Part of a small language model's weights.
Size: 15 layers, width 160, MLP 448 GeGLU, vocabulary 7156, 6.76M parameters.
Training: a variant of Muon for these matrices, 152M tokens, 4645 steps.
Each number is 500 + 50 x the weight over its row's rms, rounded and kept within 0 to 999. Layers, rows and columns count from 0. Numbers have three digits each. The size before them is the row's rms in percent of the matrix's.

# down: layer 2 MLP down (transposed), 448x160, rms 0.0769, rows 11-16, columns 0-159
# gate: layer 2 MLP gate, 448x160, rms 0.0788, rows 12-17, columns 0-159
# up: layer 2 MLP up, 448x160, rms 0.0757, rows 12-16, columns 0-159
down11 112:441570505583528431468481555540525391557521466569593505482492556554530515519554549598476525435517481494572494516502443450544622576598472478554522405578469503466555517463445485503524461404511462553485513475437486544424443507441512397487478466569565434474556472486530494511432452435568575468537631450523430564440537442499542433558437487524494493550557538539495521505522461478485472412458483462480438539380515505543520508467458497490530546446492502363416437482532443544508475471449466
gate12 115:441441496522535583579509442558511526402514513552534450524511387507459479521450493461501533446450458561421542556393528598554538513518522521437497473337443450462533486452455481543427457447542504565554471519477484487503470559432449515481487598476526510598477555425502462506502545465539458474480523572436486492504482567523423411511553525329525435463462579480516494536510465547401587465563471422547555500511481518507498524459410523464522484427476577509431552478466503507533407523440506
up12 108:556481514525542375505494501595498489513542570481487535518540558434492498438522471550561509542556592537423461510469490461609493487454586505501550506500513479559515479517442480502552608572628502419503461527546541494506544487492468452483549522402539569418470452445553428489499487549482486554465632463524459396536490456388562577504471485471528502554510481424518494421436505543467424547451587383427438443561489524547507514614562487538534487528451488494555505503516537475496449475591422
down12 111:513525502401515364438497550557450445509478494518451427501527594493461391503417481500525494590529489490388520500518528510513459459501535493565507525569490526471596588545381522465510543577526557432423540568483529451567483448485433528507506567494578546500566484411522385507439462535481442501550481430500497466537477470406554511504489521434507547456569568466475456519501432513451511482494569487394514454561556532470376472478482564555513525497538465578475447453503584493454621542528518
gate13 100:536413525490524575427580434509522478532429446537552464482484538550557490492507467545528439535468467484535535461606566466526481515476487559496527387571439470471516465474491614465506464508564546594487508477550504608484455436448515529530508473588473537635548359486547453511394472578518497464531480468456499531520442539456468406580445542512506426509501628559564544547471492526561529511502475529400436473455463517506546471427521533543521541490427423524506484446548615507461480580478461
up13 125:447474465539481522510515518456563446445534569581542406503565590517566467462480482492499511496537514423570486439489504561559555526459534571525566409502564517518477546465486472559529482342577541539550598576465542520438569503487508571541516548522537404403541481479522517559434491455450461530436531474552526478525404574499487526511503585472479476470503387506575504504434548430583469476579461495560503571484487421467570490625493464535506452442510499541472393495567446518558584493546519
down13 103:568372480553427489457407552508497507503545571531452521462426572461547453500508468507469448511456524537468556459533514500655473542428472515525497434554476558455497478497529490499472488518434491488441396522477481503542479541473527446528596515433501557529523522527561537463526449494497498548526434491575551574420437674505557396590496460476410498554472591492513439429474547467514580396564439500495435559439526482502477591462482481457458428537545514460445490512526509511480433463501390
gate14 099:518462535442510459408499499467486435558509515550490613463547600508512555513501557618464610503468532541586503475492598491441470402511435407504433397520479455533500495560450544501611420579461531514464480427594498598540456481473507577446554547471486573517614504505433546472509493510503429505493443424488558496514434455492514459571482459589528477472410509451471559525539497504515527491510440579480422495569511556549550522397502447529490541550563540438591555491518499480504478549539469
up14 098:543457522421501498424505474452540403588485539545515560437534586575529561479497530578469587461508549556582534472488604440457474448517435431576424409535450512532471486552464555530616422558435501548491463467582477575510437480500494586525589530503426554499596491512415524525458525541505433474473521405499580496488445446516516468583508420556537493496409537473474564568525513516530539459523434569456485443566486562566565523407472412505506535514577522431547500508509528503528520511493461
down14 103:422556531604527450494485448428487484451571466420564489508532473465463451500415522505430521507459483464545544595523506531506523502424491511449503529503558467447498483530460410364524495487572427431511472566463515415500509524452509528422536464507548457432429489495461528528482564467491482512597402537464520477516505474451482522428448559490443479489474541564622531545483453412466618488552488501504406485433466464449527474549605596558459528561526583482483624466494444457504550541480628
gate15 093:495445539511544476454541463505478546530485504542582364506543476465483592500439558566526549445568479502469464621518470455508513477525395578435518483573513508536568464473498503457565465569485493489528553503496455418497430538507448492503464492451550473479476491513517463471532501459466446539493399529490519487393465442530580547495506451555471549583515438516416603625473618522478472546547448462518546526560527493469522548568537511408431558553572599375554569528525481399421471513538473
up15 088:478483514536556513403543463468455533531490473472573405489524446508478618518454554537500482420496487455471496622542485411516554514535504571495499499586543498570541487489537534445564483537488485473502560478584436495514449521481449571481485515521562404511454532484510424427488445483453493569512405563549514460381570462506513552427565440514485572549525451493441567575439546547452492618541438458451531458570495514504495555587577577422420526598585520459552564571516542496494480577525470
down15 103:478498565446548483552485443538418434482490541515491462444490471503482419492406506554469448482474574563436485524523583494553510468678515374452460538474487613491535513552411523449476510533468418449478503480415629559546462549532531488520542457458458442518505511551512613490590465441483518535510459477480596436558551471403526577500484437489527475509452504544512459458440535448420592523432495489579463513509490465476476605483526537485561507477460485444499474531572491390509467465429546
gate16 080:541516572462494609466400499471545485537467500551510471486546491494430575545456425470434398504513464389583485577479426474533418516401529546591461452557561566516454500438505545521505482439502506449499550461542496444495526589414525457535573442567440543590442412587476553429409469539482520548536622481455592429481477449433504420511481594500549492517510531540559563573589502470467550505468488535520557543547424440469504538526481550443447485548482501482526531498548456502464475481460461
up16 103:490487440527577404529559491499562620470591630540612529587484497537508441488512517540425568522494508550455458519545498540416545535501488461475456458488577388470462414499547405498366499454523471540474575601505459552447452483482525529521564535567522559439510591511538409573458487480416485486504514495451451496505510493532443504515557484523424434444549463522483420472463451435492532410529496517512468508497545560524469561452490418481490508561462448572472457453424482451554509503426593
down16 094:399527479529550509522511454479546526543538429515544530509472530582555532428532486508534527473436472466492562508388438475468521610452504448468661477572477542422459422437427502524517475458496525560452505577534531545527424495451491582493498484642508536468481542639587477446483582461590481532490440519622470513544432507452508439488514522481566488513533497465402520530530541436511499454524462490508522530510591481476474493483458451520458523583404435512525533457524518620554442440459530
gate17 106:529452466411541450486471500520490414512506514520560579460441541500440399505515519583508392593491576511511535484507495477493459510541580411545460613455519488504486534553475625465503427561539614573474500465439517614514568546483591504504579606583490410505507512541470516552539555460529476444522561521551528488602548424434461460535536464520549555509512442537493481608562508430509529505546514485471464470483576515541388529546534546431545560498546525490450509479488578504446496479428552